python train.py --num_hidden_layers=16 --hidden_size=128 --num_attention_heads=2 --num_key_value_heads=2 --head_dim=64 --intermediate_size=320 --vocab_size=1820 --hidden_act="swiglu" --norm="rmsnorm" --norm_place="pre" --norm_eps=1e-05 --positions="rope" --rope_theta=10000.0 --rope_fraction=1.0 --qk_norm=true --attn_scale=0.186 --bias="none" --tie_word_embeddings=false --parallel_block=false --init="normal" --init_std_qkv=0.0442 --init_std_o=0.0 --init_std_up=0.0442 --init_std_down=0.0 --optimizer="muon_variant" --learning_rate=0.0142 --lr_mult_o=1.5 --lr_mult_down=2.0 --beta1=0.9 --lr_head=0.00876 --warmup_steps=0 --schedule="wsd" --decay_fraction=0.852 --decay_shape="linear" --final_lr_fraction=0.05 --batch_tokens=32768 --max_seq_len=1024 --doc_mask=true --train_tokens=214600000 --max_steps=6550 --dataset="wikipedia_en"
Each number is 50 + 15 x the weight over its row's rms, rounded and kept within 0 to 99. Layers, rows and columns count from 0. The size before them is the row's rms in percent of the matrix's.

# v: layer 11 attention value, 128x128, rms 0.2, rows 88-114, columns 0-127
# o: layer 11 attention output (transposed), 128x128, rms 0.285, rows 88-114, columns 0-127
v88 101:35 62 55 52 56 42 54 52 67 17 59 57 67 75 58 34 47 61 51 62 27 68 42 59 33 43 49 73 53 47 49 46 59 67 36 64 44 67 43 53 44 49 79 52 47 75 30 73 41 70 40 78 63 65 55 45 37 41 53 54 29 34 40 73 42 47 43 43 30 58 58 46 23 42 46 52 55 28 35 45 58 59 54 27 50 57 53 64 44 65 14 63 30 52 60 33 25 78 74 21 72 29 51 45 58 29 42 36 52 34 49 72 44 38 15 38 48 43 41 22 64 14 62 56 71 58 24 43
o88 093:67 27 45 53 47 70 49 42 44 81 29 52 56 51 42 70 54 51 46 26 42 44 68 38 51 60 83 48 62 62 43 57 47 52 57 34 32 43 77 56 51 56 12 63 39 37 50 28 57 31 41 12 43 54 44 36 59 68 62 37 39 58 45 09 36 53 48 39 57 72 52 52 67 44 30 67 34 39 75 69 44 42 48 35 46 51 51 46 76 61 78 41 67 47 35 77 60 31 39 71 48 78 43 44 52 47 39 64 44 57 43 14 44 75 65 57 38 64 38 68 42 85 53 43 62 51 74 54
v89 096:72 29 86 57 19 32 50 44 62 57 36 27 53 47 28 43 41 43 43 55 65 51 35 29 85 63 43 37 59 36 55 30 29 20 47 24 61 50 56 62 52 55 65 45 40 49 27 26 61 43 42 62 35 56 31 67 76 45 27 34 62 61 29 66 62 49 53 69 69 54 64 29 59 53 54 43 32 64 29 50 52 30 29 49 41 54 41 84 61 44 41 54 30 34 55 45 78 31 34 48 45 56 65 53 48 82 61 41 28 64 49 52 61 63 39 54 61 49 49 41 49 33 72 12 31 61 40 41
o89 088:51 83 22 57 74 51 59 35 46 52 67 41 63 65 48 81 65 45 54 58 42 75 30 72 55 28 64 52 20 67 48 44 52 49 34 73 57 36 46 38 32 59 35 49 67 36 74 62 46 55 74 63 50 33 45 34 43 51 51 49 39 55 50 46 47 64 42 50 60 43 46 66 53 33 65 44 77 66 73 58 53 76 68 52 74 71 90 31 34 37 59 48 60 57 40 66 45 51 61 56 25 20 33 62 46 46 37 53 67 15 60 53 39 35 46 53 32 62 18 76 47 46 77 65 45 37 40 58
v90 110:61 57 41 65 44 37 37 67 36 81 62 51 39 57 39 69 39 83 82 40 51 46 16 48 33 60 19 56 55 37 53 26 56 56 41 25 62 64 30 27 40 70 60 45 58 53 37 40 34 84 43 36 70 31 57 47 66 40 42 48 35 27 51 52 56 49 58 44 40 61 61 55 49 46 48 39 44 48 36 28 53 36 58 52 54 59 74 52 50 68 60 86 55 71 35 38 68 23 41 73 41 34 61 56 37 32 47 68 71 43 32 49 44 55 47 26 46 16 12 44 49 64 36 51 20 52 63 53
o90 101:60 46 61 59 48 70 60 55 34 33 65 51 69 34 49 57 73 28 41 59 83 53 78 59 73 48 63 48 47 68 43 58 36 49 43 63 45 36 68 62 72 43 39 56 44 56 67 64 50 26 54 71 41 36 54 67 46 46 75 59 93 63 72 52 46 26 51 68 60 37 42 38 45 34 55 66 50 70 55 47 60 63 51 52 38 55 38 18 65 26 43 40 39 23 60 47 24 46 36 54 55 44 30 49 60 58 67 08 51 55 53 42 54 63 25 38 67 80 60 50 53 64 64 07 77 58 62 51
v91 103:33 47 70 37 38 72 46 55 37 61 66 53 34 58 27 66 27 38 58 48 39 61 41 25 67 38 51 17 46 58 39 25 60 42 29 55 44 37 69 70 10 56 65 51 34 50 39 41 15 59 64 18 54 49 44 35 55 39 65 66 35 65 14 30 71 40 66 41 56 51 50 41 57 64 72 50 63 65 46 66 36 49 53 49 33 63 53 74 50 21 59 46 66 32 34 36 59 18 65 52 42 59 35 41 27 39 58 32 61 40 41 55 57 62 29 49 38 37 38 57 46 45 47 54 44 75 72 81
o91 104:91 65 60 63 53 48 57 37 61 45 40 45 61 21 58 72 80 46 46 61 61 43 66 92 55 30 26 58 30 39 40 38 19 46 55 56 56 45 56 49 79 70 37 46 33 43 53 27 54 61 26 50 59 26 53 68 48 54 34 62 64 48 58 53 22 50 16 35 22 57 33 53 58 43 31 33 57 75 51 49 81 54 58 31 40 38 46 54 48 52 50 47 38 65 71 41 57 56 61 54 60 56 54 61 63 62 44 67 55 52 79 33 27 38 57 35 66 39 64 45 64 72 46 50 66 24 22 44
v92 113:41 24 51 51 72 61 61 75 46 39 23 61 68 62 77 73 40 59 47 65 37 43 29 32 33 37 59 67 42 74 44 55 58 39 37 35 42 24 56 40 41 68 56 26 59 58 58 74 25 36 32 37 48 29 57 63 49 63 40 48 28 31 99 67 35 21 47 47 73 67 44 44 43 39 78 56 38 19 65 58 28 35 55 37 71 63 47 66 52 71 44 53 52 36 56 44 39 48 51 26 43 41 57 68 44 56 27 57 27 49 45 44 53 53 31 85 25 63 46 62 59 55 58 51 48 44 49 58
o92 104:43 72 55 45 36 45 63 32 33 60 67 30 53 40 16 31 60 46 45 40 60 50 81 58 49 60 53 48 61 46 58 59 46 52 76 57 39 63 41 55 69 38 52 63 53 46 35 44 40 33 68 69 49 70 47 19 25 46 77 26 74 57 25 60 41 83 61 48 44 48 51 37 64 54 34 53 43 48 33 34 80 49 39 51 56 32 59 57 36 49 58 48 36 66 43 73 70 62 39 59 88 73 38 19 37 66 57 34 66 60 39 76 46 46 68 33 64 41 58 21 38 46 89 47 57 71 52 48
v93 093:42 64 60 38 51 24 25 44 36 65 39 38 49 56 65 56 36 62 40 54 66 48 12 76 61 55 45 65 74 68 72 39 06 88 44 43 62 58 33 39 43 49 37 59 44 57 83 60 61 37 40 71 52 66 60 35 28 58 42 28 58 43 43 53 69 66 25 40 21 39 56 45 46 64 39 46 50 26 57 42 52 42 34 69 53 60 24 45 39 58 54 26 54 44 54 56 62 60 38 67 74 61 80 49 47 40 48 40 58 72 37 57 29 40 35 47 54 37 40 45 76 47 33 75 39 45 82 59
o93 088:54 28 40 27 60 72 59 65 70 22 37 69 35 49 55 81 71 58 44 57 42 45 56 44 29 19 59 53 37 46 45 58 95 27 73 63 45 58 47 42 50 56 64 23 45 35 33 40 23 55 50 64 31 31 42 28 51 49 56 61 46 79 49 29 49 53 64 62 72 38 56 63 48 58 57 48 58 69 62 67 47 55 50 25 37 35 37 54 56 37 20 53 35 56 34 27 28 47 48 39 49 42 35 19 62 71 69 67 33 56 50 30 80 45 58 44 47 63 51 69 20 48 51 36 56 71 45 46
v94 110:24 38 37 37 40 59 39 66 59 62 61 68 33 38 47 42 59 52 52 81 62 56 43 57 37 46 62 38 45 73 58 76 42 66 28 38 70 48 45 46 32 65 37 18 14 61 34 75 42 40 33 47 56 24 49 37 35 52 53 70 62 14 46 29 69 36 55 27 59 50 30 81 27 50 64 65 58 53 76 54 61 51 78 24 41 51 62 46 49 42 47 56 49 39 57 54 47 43 58 80 52 24 50 57 40 40 71 63 66 50 23 59 53 93 38 43 41 57 46 50 57 54 50 35 51 36 78 49
o94 099:63 77 64 56 53 71 80 21 47 55 49 60 55 49 71 70 42 43 35 32 70 57 62 66 42 59 27 49 61 03 48 40 35 31 63 56 47 44 70 59 59 34 76 83 66 49 46 09 32 54 60 56 66 50 52 71 54 40 53 39 61 54 48 32 42 45 65 72 28 51 62 12 56 41 25 57 58 42 35 44 51 60 23 49 31 57 42 48 49 60 53 40 33 62 27 31 61 46 36 29 63 68 34 35 60 62 38 28 42 54 54 55 51 27 57 34 72 46 56 38 57 59 38 30 51 73 62 45
v95 109:42 54 52 52 39 43 55 13 77 72 60 58 33 43 47 27 50 59 51 42 63 77 83 55 65 77 43 63 58 53 68 22 41 45 41 30 79 66 40 34 72 58 66 28 52 75 27 53 64 49 51 53 61 50 76 43 70 63 36 25 39 45 55 58 71 29 60 51 41 27 32 74 46 43 48 42 63 73 35 57 36 35 70 62 49 37 38 28 53 49 57 22 62 63 49 35 56 63 61 45 43 58 62 35 45 34 58 52 59 18 48 35 65 61 37 65 67 23 36 61 67 71 58 22 62 34 48 43
o95 102:41 21 51 66 50 43 33 72 45 34 42 57 34 39 51 79 57 42 59 57 38 59 49 55 52 49 20 19 27 49 52 60 44 80 41 49 35 42 56 62 31 24 37 69 28 30 67 36 59 68 58 42 42 62 47 66 28 40 48 55 63 74 49 49 40 66 48 76 56 54 82 42 37 57 36 73 58 51 68 40 41 73 30 60 36 63 43 52 86 54 50 77 61 41 56 44 17 61 35 53 48 44 41 71 45 46 40 41 66 76 50 49 62 36 61 19 40 44 64 52 44 69 22 55 23 71 27 44
v96 098:33 33 44 52 32 33 70 37 73 68 42 51 43 59 60 53 41 48 68 24 46 75 25 30 54 56 53 49 37 58 67 38 54 57 79 59 59 49 41 85 67 56 41 56 66 46 56 60 30 35 47 57 46 50 23 42 53 39 34 75 42 50 53 52 75 44 59 56 49 49 69 60 51 46 28 35 46 22 52 66 62 35 76 44 32 37 28 27 62 32 22 43 35 77 50 62 93 39 53 39 67 34 48 43 26 59 41 54 52 29 71 53 81 29 42 11 64 46 58 35 44 42 54 31 44 38 53 46
o96 093:44 63 70 50 41 58 47 61 40 40 54 33 51 27 40 56 54 44 38 71 51 50 46 84 56 41 61 42 58 34 18 57 41 67 36 31 34 52 65 41 38 47 50 53 28 67 63 10 59 70 43 45 71 43 52 23 61 46 32 32 20 63 72 24 23 55 54 55 58 27 54 37 48 76 50 33 48 63 40 37 26 46 33 60 40 67 58 44 40 41 85 52 61 46 57 35 40 54 70 54 32 73 56 52 78 32 86 52 42 60 43 27 41 55 65 70 35 46 37 76 77 50 56 62 36 57 58 31
v97 108:46 51 48 50 41 16 72 56 19 39 54 34 61 52 81 43 41 55 37 50 62 30 86 38 40 51 43 53 44 49 47 61 69 56 44 60 38 56 54 55 60 55 52 62 74 43 65 56 30 31 42 61 63 58 43 70 47 60 45 30 61 66 43 62 31 79 33 60 37 39 63 27 61 22 39 83 62 35 60 31 53 73 55 67 79 74 33 54 55 30 60 40 55 63 64 67 37 37 50 43 45 35 36 70 50 67 69 31 43 16 66 46 46 54 63 54 19 36 51 66 60 34 65 47 62 47 10 60
o97 101:53 51 57 64 75 54 32 45 64 41 32 55 28 60 41 64 41 36 43 42 34 61 49 57 63 74 80 48 80 30 45 46 41 39 62 40 43 43 32 51 41 58 51 52 63 51 35 58 81 62 46 23 20 59 53 37 42 57 62 61 32 51 63 56 60 36 62 43 70 63 36 81 52 50 73 25 37 72 47 49 45 25 47 55 32 34 73 63 73 59 44 53 32 36 28 57 48 41 37 41 52 52 65 39 67 46 48 79 52 63 11 79 21 61 25 54 72 68 37 43 37 67 49 74 55 43 72 25
v98 101:55 83 63 62 56 50 42 46 56 50 67 82 49 08 54 52 32 20 71 53 52 55 39 60 35 74 69 49 56 51 85 79 71 60 36 21 47 43 43 45 39 37 32 46 37 55 72 60 52 51 24 45 27 30 44 50 53 50 42 57 81 39 39 48 25 21 71 51 52 50 58 67 46 54 42 57 72 56 71 57 26 43 37 45 73 70 45 49 52 50 42 38 55 64 41 50 48 44 47 31 69 51 63 48 33 28 71 43 40 70 64 32 30 43 43 54 62 46 61 70 68 72 80 34 45 64 53 72
o98 090:40 21 31 66 56 55 63 75 44 59 54 51 33 71 43 52 44 74 43 54 51 50 73 50 55 42 51 58 49 36 17 41 23 43 72 62 53 51 65 58 63 50 71 53 56 39 36 48 43 49 66 64 62 40 59 53 28 30 62 50 39 63 62 36 62 74 31 51 42 58 46 42 16 38 38 66 24 67 32 27 71 72 41 43 32 27 40 78 64 56 46 57 56 24 64 51 48 43 54 72 21 43 38 50 68 60 32 53 59 40 38 65 76 46 51 15 67 36 39 25 28 31 12 66 54 38 63 48
v99 093:32 53 37 44 40 36 38 63 66 50 60 63 67 34 51 67 27 43 32 48 58 49 50 72 42 20 64 61 33 33 65 23 31 18 50 36 49 60 09 73 38 22 50 54 89 44 30 59 41 45 74 34 46 59 62 51 32 34 63 41 48 63 54 34 20 37 67 60 28 51 67 28 56 33 70 59 38 51 79 62 49 42 72 50 45 76 54 66 55 56 53 71 54 32 53 33 32 54 53 37 41 46 48 77 48 66 30 61 59 29 47 57 48 72 49 54 64 42 82 42 56 57 71 43 50 49 56 41
o99 095:83 42 68 67 55 65 69 33 41 33 56 49 38 65 50 11 56 46 60 62 25 33 51 18 36 69 51 61 64 44 47 52 57 44 39 68 44 34 64 34 47 58 31 63 24 48 52 71 48 45 58 47 45 53 46 56 46 57 40 59 39 42 60 67 81 41 31 51 46 81 40 63 51 19 32 56 67 44 28 39 37 42 68 46 60 40 68 46 65 50 36 37 55 50 43 59 59 34 58 80 53 46 28 43 61 70 59 26 30 55 68 60 49 38 32 35 33 30 15 74 61 42 79 69 75 40 60 76
v100 102:58 51 60 48 62 45 72 13 73 44 37 50 27 34 72 58 38 63 40 33 52 71 56 61 49 34 33 61 56 61 43 54 29 68 39 61 56 44 40 56 35 51 57 45 46 44 47 38 52 34 53 43 34 21 63 62 44 33 84 66 60 27 62 62 51 45 29 97 52 59 40 51 58 74 50 58 65 50 50 59 41 50 65 63 47 92 78 54 60 57 52 51 17 67 61 53 39 21 62 53 63 18 63 62 47 50 69 60 65 62 52 27 49 83 30 52 52 64 43 29 67 77 51 34 58 38 45 37
o100 096:60 52 63 56 41 48 43 80 35 49 51 44 63 36 25 45 54 38 64 62 65 11 43 61 45 51 40 26 64 42 44 34 55 47 45 35 71 55 53 45 48 45 48 68 76 26 54 50 45 65 50 29 73 71 41 58 57 64 14 42 65 72 35 32 40 41 75 21 34 46 64 51 69 11 55 54 47 63 59 43 71 76 39 51 31 27 16 48 85 38 50 64 68 34 35 45 28 68 57 41 37 71 30 33 50 43 29 38 46 41 48 59 61 42 61 39 29 31 49 65 42 31 67 59 51 48 57 46
v101 094:55 63 65 45 49 46 47 41 73 47 57 76 66 39 32 67 45 56 59 37 79 42 38 36 79 52 73 33 51 31 56 41 36 40 34 49 59 65 40 30 57 47 63 53 29 43 62 50 56 72 56 66 34 42 52 69 33 72 66 56 55 19 09 44 46 29 50 37 58 35 64 43 52 62 56 29 78 33 45 51 31 19 30 36 33 67 77 40 46 58 71 49 39 52 54 50 51 80 63 59 21 45 59 36 86 65 54 48 61 20 32 44 49 30 78 59 52 48 43 36 36 37 22 54 56 47 57 52
o101 088:63 67 25 57 42 61 36 65 33 57 23 18 61 41 37 09 57 49 20 63 32 65 44 59 57 55 23 29 55 78 52 47 43 47 55 41 65 36 58 74 46 62 50 25 62 49 65 57 39 34 58 42 65 40 49 15 79 22 42 56 55 77 42 36 56 51 47 60 46 58 19 51 37 40 62 48 37 70 49 49 64 61 62 74 60 42 39 47 58 60 52 49 78 62 51 61 41 14 23 54 44 43 50 55 07 44 31 29 45 80 52 46 50 53 43 48 41 41 63 60 66 70 57 45 42 43 51 47
v102 102:39 42 54 48 60 74 41 32 37 15 47 73 60 56 61 58 75 36 46 66 23 32 62 65 68 32 74 45 37 30 53 52 26 62 52 35 48 34 23 27 40 73 57 53 88 53 31 57 52 54 42 65 48 99 75 49 51 43 36 56 53 70 40 60 64 39 29 58 60 43 61 58 55 57 50 60 51 48 29 52 57 45 48 46 40 55 49 50 56 31 32 44 41 49 33 38 59 35 57 60 59 59 42 46 60 93 50 86 49 43 42 65 39 40 52 35 55 72 82 40 83 38 63 59 46 65 54 63
o102 093:56 81 61 47 38 21 58 73 62 48 44 28 35 65 51 26 13 61 40 23 57 50 51 39 10 70 29 50 49 51 49 47 74 35 48 63 45 67 51 70 44 55 62 49 24 51 62 43 59 42 54 33 52 21 25 55 45 57 64 58 36 40 77 40 43 65 66 42 28 76 38 50 69 44 53 29 63 30 65 53 52 39 45 56 49 57 57 67 45 42 57 52 44 51 72 80 63 63 32 44 54 38 53 59 51 43 42 30 75 39 79 55 56 51 70 71 38 51 33 78 15 28 38 41 46 53 61 31
v103 104:64 32 45 34 44 64 65 62 44 51 65 46 53 54 47 61 61 31 49 55 51 60 53 37 65 32 59 66 59 29 65 46 57 76 33 41 22 47 52 26 57 45 22 52 54 43 46 21 84 27 25 71 46 45 61 52 63 56 50 51 39 32 53 45 66 61 34 41 35 36 93 22 83 63 42 63 16 69 65 71 57 38 48 62 45 46 62 70 54 49 59 53 50 39 64 50 56 79 45 57 69 36 40 25 53 54 57 61 37 28 56 33 52 34 60 42 59 42 43 61 62 44 84 74 40 47 37 11
o103 104:39 65 47 52 70 34 45 26 63 53 35 63 54 56 46 35 55 62 39 50 55 71 72 46 39 51 36 38 47 52 31 51 76 55 57 60 72 65 48 76 26 37 60 38 57 37 45 71 44 49 76 33 43 61 29 29 35 59 36 57 65 73 42 44 24 31 57 69 72 44 37 63 30 30 62 26 96 43 45 35 19 60 62 46 68 61 27 47 53 57 36 45 43 64 35 43 48 23 75 57 26 57 59 63 77 44 63 59 55 61 68 66 47 49 62 80 49 75 55 41 46 39 36 46 28 51 59 80
v104 101:61 35 45 54 26 41 69 56 54 31 54 47 23 58 84 46 55 41 42 55 63 88 53 38 35 41 27 35 50 12 65 48 66 53 50 67 68 58 67 64 31 59 57 44 39 42 66 49 40 35 67 29 54 57 46 29 58 60 52 53 67 55 60 56 52 15 53 50 53 59 43 60 27 40 33 41 41 55 53 59 62 45 48 39 60 69 45 53 34 53 29 65 64 59 25 92 43 37 39 39 52 44 43 40 65 41 59 48 48 37 45 43 67 64 24 77 30 37 40 25 75 92 74 36 35 23 53 57
o104 104:53 64 59 64 54 56 43 38 42 81 45 58 72 57 14 60 65 48 69 36 64 35 39 59 41 67 58 54 60 66 37 56 41 51 44 30 23 61 64 40 64 46 37 79 40 50 50 61 48 64 38 55 45 61 71 51 39 40 78 63 29 39 48 45 56 50 42 51 63 38 72 45 62 27 53 74 58 49 40 33 37 71 47 60 34 37 62 53 50 27 60 38 49 51 68 29 29 36 58 51 71 74 63 43 69 31 30 33 78 45 71 68 22 40 59 40 76 42 53 78 31 41 18 69 49 66 17 76
v105 105:68 33 47 66 50 68 84 18 47 40 35 29 51 78 45 55 55 42 57 49 46 54 47 48 40 16 51 52 47 70 86 10 48 38 41 36 52 45 39 62 62 54 69 69 38 48 41 33 42 50 53 40 52 49 42 57 39 53 42 32 60 52 41 53 44 37 48 48 54 13 69 36 86 36 65 70 63 66 65 66 59 66 55 57 55 58 54 29 69 81 33 48 31 62 46 57 46 20 51 34 53 48 65 50 54 78 46 26 47 39 50 30 30 68 82 76 42 67 61 59 42 38 37 25 37 46 51 58
o105 094:55 79 62 25 43 23 29 58 55 47 62 38 42 42 53 54 47 69 68 49 68 61 39 35 78 72 40 47 67 44 31 75 36 55 31 49 46 58 45 30 36 60 22 28 64 60 58 35 61 49 68 64 66 65 85 49 51 42 48 68 47 58 30 45 47 57 44 46 37 98 33 49 33 48 49 27 40 53 38 68 46 45 44 55 47 34 69 74 24 43 58 38 53 49 49 65 56 50 28 64 40 48 34 46 52 22 52 78 64 56 44 49 56 54 24 57 42 15 47 62 42 55 76 49 64 82 24 44
v106 105:36 62 52 55 71 36 45 55 35 70 43 08 37 34 58 36 56 43 54 52 66 62 34 39 52 35 38 47 52 51 49 75 37 65 58 45 51 68 19 55 46 61 23 77 73 78 55 58 62 36 53 28 58 67 64 56 60 69 29 58 71 88 61 45 73 70 66 69 67 51 77 37 47 57 39 42 62 53 19 73 50 37 31 37 48 25 52 52 46 46 41 55 78 30 73 46 54 27 40 66 36 40 57 56 55 40 66 68 31 63 71 44 52 52 63 52 42 28 55 55 29 42 42 22 31 54 44 55
o106 106:71 48 45 53 28 36 52 36 54 45 42 74 51 61 17 77 45 74 64 33 25 57 60 61 76 49 50 47 59 45 49 23 59 41 53 67 56 59 68 50 57 47 74 07 31 21 51 46 33 83 50 71 49 63 25 29 35 15 50 41 28 37 40 53 43 36 47 45 46 48 43 69 53 50 75 24 25 74 56 49 46 65 61 76 56 77 56 58 43 27 42 34 45 54 48 64 48 33 35 52 36 43 47 53 72 60 35 42 91 36 56 56 46 43 41 66 61 61 41 56 51 47 49 71 52 57 38 41
v107 103:60 54 69 47 23 40 41 41 51 42 43 18 81 68 30 41 59 62 24 41 59 94 50 64 87 38 53 57 75 39 75 74 70 41 47 72 38 29 63 57 55 46 68 52 39 62 51 34 46 64 67 50 44 57 81 72 50 53 34 61 63 30 39 52 67 60 75 43 59 38 50 52 53 50 69 35 36 46 78 32 55 41 46 66 34 21 57 64 41 62 56 22 46 60 73 44 52 36 19 56 46 48 50 36 62 37 35 46 55 69 47 68 45 57 46 12 58 45 52 39 54 53 43 64 34 53 34 38
o107 100:52 34 42 53 59 42 57 32 87 61 55 62 48 39 44 59 50 67 72 74 34 13 40 38 58 65 27 52 27 76 22 34 44 51 28 48 70 45 30 57 49 47 31 51 63 39 63 48 60 32 37 68 53 64 34 25 61 35 52 29 45 56 48 60 22 69 46 34 66 72 26 55 38 59 30 61 49 47 46 73 39 76 43 36 53 55 50 40 63 54 49 60 48 55 41 66 55 79 71 34 49 30 44 72 50 64 62 49 26 33 36 29 69 39 15 88 51 53 44 63 51 45 39 56 37 32 55 35
v108 093:65 48 50 50 54 51 30 71 78 48 33 57 23 25 35 32 48 54 49 63 45 55 36 51 10 52 32 41 47 46 46 50 46 59 30 37 61 43 49 49 54 42 51 41 33 43 55 57 53 82 32 51 49 69 42 39 64 20 32 32 66 50 64 38 57 50 27 46 52 53 43 70 52 42 64 67 72 97 77 53 51 45 58 65 44 44 33 46 48 11 85 37 44 42 31 41 68 76 57 50 57 24 44 47 62 38 42 68 39 48 70 43 69 58 49 60 58 14 26 45 55 68 45 28 32 40 73 34
o108 097:72 30 64 69 46 22 68 49 28 57 68 55 27 76 71 66 43 41 72 09 70 65 74 65 56 37 43 54 47 65 63 35 46 43 63 59 40 83 74 34 33 45 56 33 61 56 55 35 59 29 69 36 73 30 80 52 47 61 59 54 28 57 60 48 56 41 45 59 65 51 52 28 36 41 36 41 33 39 29 41 66 56 53 33 26 47 69 52 66 49 26 63 66 67 59 29 42 54 27 55 39 42 62 56 48 61 59 33 75 30 31 51 53 38 50 54 66 65 55 54 61 47 59 36 70 49 23 69
v109 090:51 37 09 45 43 51 71 46 61 44 59 51 42 58 32 56 38 48 47 36 69 65 66 38 27 51 57 55 63 68 67 55 36 60 53 48 48 36 43 61 45 30 64 17 42 46 44 54 40 74 85 66 66 62 43 74 61 49 29 42 59 44 42 47 38 47 50 50 34 31 22 60 66 03 71 68 41 42 23 47 50 36 22 73 50 54 31 56 49 59 47 57 54 64 47 65 55 30 54 47 64 46 33 62 69 62 50 48 32 85 74 56 46 43 28 37 62 33 31 35 77 49 62 38 76 50 23 64
o109 089:43 50 70 47 48 62 46 51 52 45 61 56 45 67 56 35 61 49 60 41 55 46 48 38 70 49 43 48 29 24 30 42 61 34 45 58 42 33 52 48 35 57 38 99 53 41 68 38 64 20 32 43 44 36 47 38 56 38 76 60 41 49 38 40 47 59 31 41 57 59 76 59 50 78 33 47 68 60 66 61 30 51 81 30 36 63 66 46 77 48 65 52 43 44 59 46 32 71 56 52 54 41 53 47 40 49 60 77 69 01 35 50 42 60 65 34 41 33 75 81 26 53 38 76 09 55 55 42
v110 104:50 41 44 58 60 82 38 58 67 61 19 73 44 81 67 72 73 73 50 53 36 54 56 62 50 83 70 36 56 43 66 49 52 55 46 62 39 49 46 59 51 49 32 18 77 61 37 43 79 24 54 60 23 59 64 61 36 49 60 84 67 58 41 49 66 50 48 72 61 44 56 68 60 62 43 86 42 34 36 25 58 44 74 45 19 73 62 63 55 51 47 33 51 62 73 38 32 50 43 39 58 74 39 45 50 51 68 43 17 57 54 41 39 64 56 45 46 60 34 55 32 38 25 48 50 53 50 33
o110 102:33 66 27 26 48 12 60 39 59 39 64 61 39 39 59 31 22 45 39 15 41 46 48 48 37 43 55 63 39 38 50 60 48 51 46 39 70 46 64 31 73 68 67 51 40 42 81 47 33 59 45 54 34 61 66 37 70 76 67 20 40 61 61 47 35 65 64 45 47 47 65 48 39 78 59 31 53 51 88 50 49 84 27 44 72 43 23 47 51 59 60 73 34 27 31 62 40 45 50 32 67 35 46 70 60 39 34 54 69 52 32 41 48 35 56 74 40 40 49 35 56 41 61 63 79 47 37 42
v111 103:51 41 36 33 50 21 44 35 35 50 36 45 33 50 55 47 62 62 56 34 51 44 53 45 61 47 32 52 58 43 43 41 53 60 31 19 39 24 86 38 56 30 34 53 75 57 51 16 45 52 62 36 21 67 47 53 64 77 74 55 28 74 44 77 48 61 46 32 36 53 51 59 54 51 39 69 72 53 53 81 57 51 54 18 67 46 47 22 35 50 53 29 35 78 79 31 40 50 22 25 47 52 70 59 66 48 51 39 58 57 53 71 44 34 55 47 42 52 60 58 69 77 37 50 43 75 26 38
o111 102:57 52 47 67 38 66 51 49 53 44 31 70 61 51 47 71 23 73 58 59 36 66 58 54 71 60 62 61 21 50 75 59 40 61 39 30 67 54 32 63 35 46 60 58 46 35 68 88 63 72 49 78 53 47 74 64 33 46 37 32 52 44 45 37 63 62 58 60 65 45 56 49 49 50 50 51 56 60 45 34 38 51 46 78 42 14 55 95 87 59 53 42 61 45 28 62 38 78 58 66 51 51 33 36 46 57 72 69 28 55 43 37 46 44 32 77 55 24 38 59 29 34 68 33 65 39 63 40
v112 100:32 43 83 35 57 36 65 36 69 53 43 38 44 44 80 73 37 50 70 49 40 42 40 54 55 17 58 13 55 60 57 46 49 46 45 31 43 48 46 33 72 30 49 67 61 66 51 33 55 77 24 49 46 37 46 40 47 38 45 50 26 44 34 56 68 61 78 66 46 76 30 52 42 53 38 35 44 46 40 54 49 24 58 42 50 40 64 72 48 45 38 54 51 45 42 60 70 64 70 59 69 54 54 28 36 83 56 48 34 56 39 45 23 69 64 67 25 45 60 43 99 56 52 32 55 49 42 53
o112 092:51 52 32 66 43 67 40 57 49 63 53 70 40 44 37 45 77 72 25 51 42 58 51 52 41 77 38 54 29 21 61 59 32 46 54 71 51 53 71 66 06 68 68 35 28 56 79 38 34 32 78 52 67 41 59 57 38 65 79 61 63 31 53 35 27 58 41 56 31 35 34 66 62 47 60 70 55 61 52 71 70 37 51 55 66 36 57 46 10 46 46 41 25 37 30 42 31 43 39 44 52 66 27 72 58 40 41 65 73 53 66 58 63 49 60 48 64 39 56 58 31 60 47 62 29 46 74 45
v113 093:39 98 47 54 24 64 53 29 55 29 31 43 25 54 51 57 49 39 54 66 46 32 54 38 59 51 52 52 55 49 31 56 39 69 43 61 64 62 56 69 53 36 81 41 42 78 44 42 46 55 46 36 52 47 67 81 52 45 64 54 25 63 40 45 67 51 55 32 60 39 63 39 66 57 65 49 39 72 63 33 69 48 39 51 68 47 34 15 31 30 65 57 42 38 45 68 51 42 35 75 44 32 69 69 27 45 83 45 44 55 70 41 84 62 38 53 66 40 35 85 53 51 55 55 45 16 56 65
o113 101:33 14 71 66 67 31 39 65 51 57 69 40 60 50 49 59 31 52 77 47 61 60 24 72 09 54 31 52 52 66 72 45 64 58 44 49 55 64 29 29 60 54 53 39 50 41 49 33 78 62 48 40 66 47 50 26 23 48 35 39 94 38 49 39 59 46 58 71 54 57 75 61 21 36 30 46 60 45 57 59 56 57 48 75 14 58 54 70 33 62 35 52 54 64 56 23 66 42 56 24 33 66 49 54 39 57 32 43 73 60 53 52 36 38 54 49 47 66 67 31 57 34 68 35 60 57 46 43
v114 102:57 51 45 68 40 20 52 53 67 53 40 49 43 51 23 33 82 54 59 45 47 40 43 42 62 55 62 57 62 36 53 43 51 56 78 35 65 37 46 35 64 33 45 74 75 56 62 62 55 68 54 29 37 36 28 51 38 52 35 79 47 70 62 69 48 58 80 70 34 50 63 43 65 39 45 72 68 38 25 58 57 42 47 65 76 47 45 36 47 40 69 36 42 45 36 25 09 42 41 44 27 71 38 59 40 11 38 53 30 49 89 55 64 50 54 35 37 62 50 52 66 71 36 64 66 78 45 49
o114 093:21 38 42 46 25 63 25 49 39 47 68 66 58 48 65 39 31 56 55 46 30 66 36 31 68 46 43 57 17 54 55 66 43 41 22 50 50 23 46 81 48 44 58 55 35 39 65 55 62 47 39 72 65 53 52 55 61 44 61 10 47 43 53 42 77 56 37 54 68 63 57 67 24 65 49 31 29 54 62 46 30 40 49 61 53 56 46 55 72 59 21 72 77 45 68 79 61 66 24 48 77 34 56 53 74 76 59 46 72 46 17 52 44 60 40 61 58 42 32 58 35 38 69 38 41 41 46 44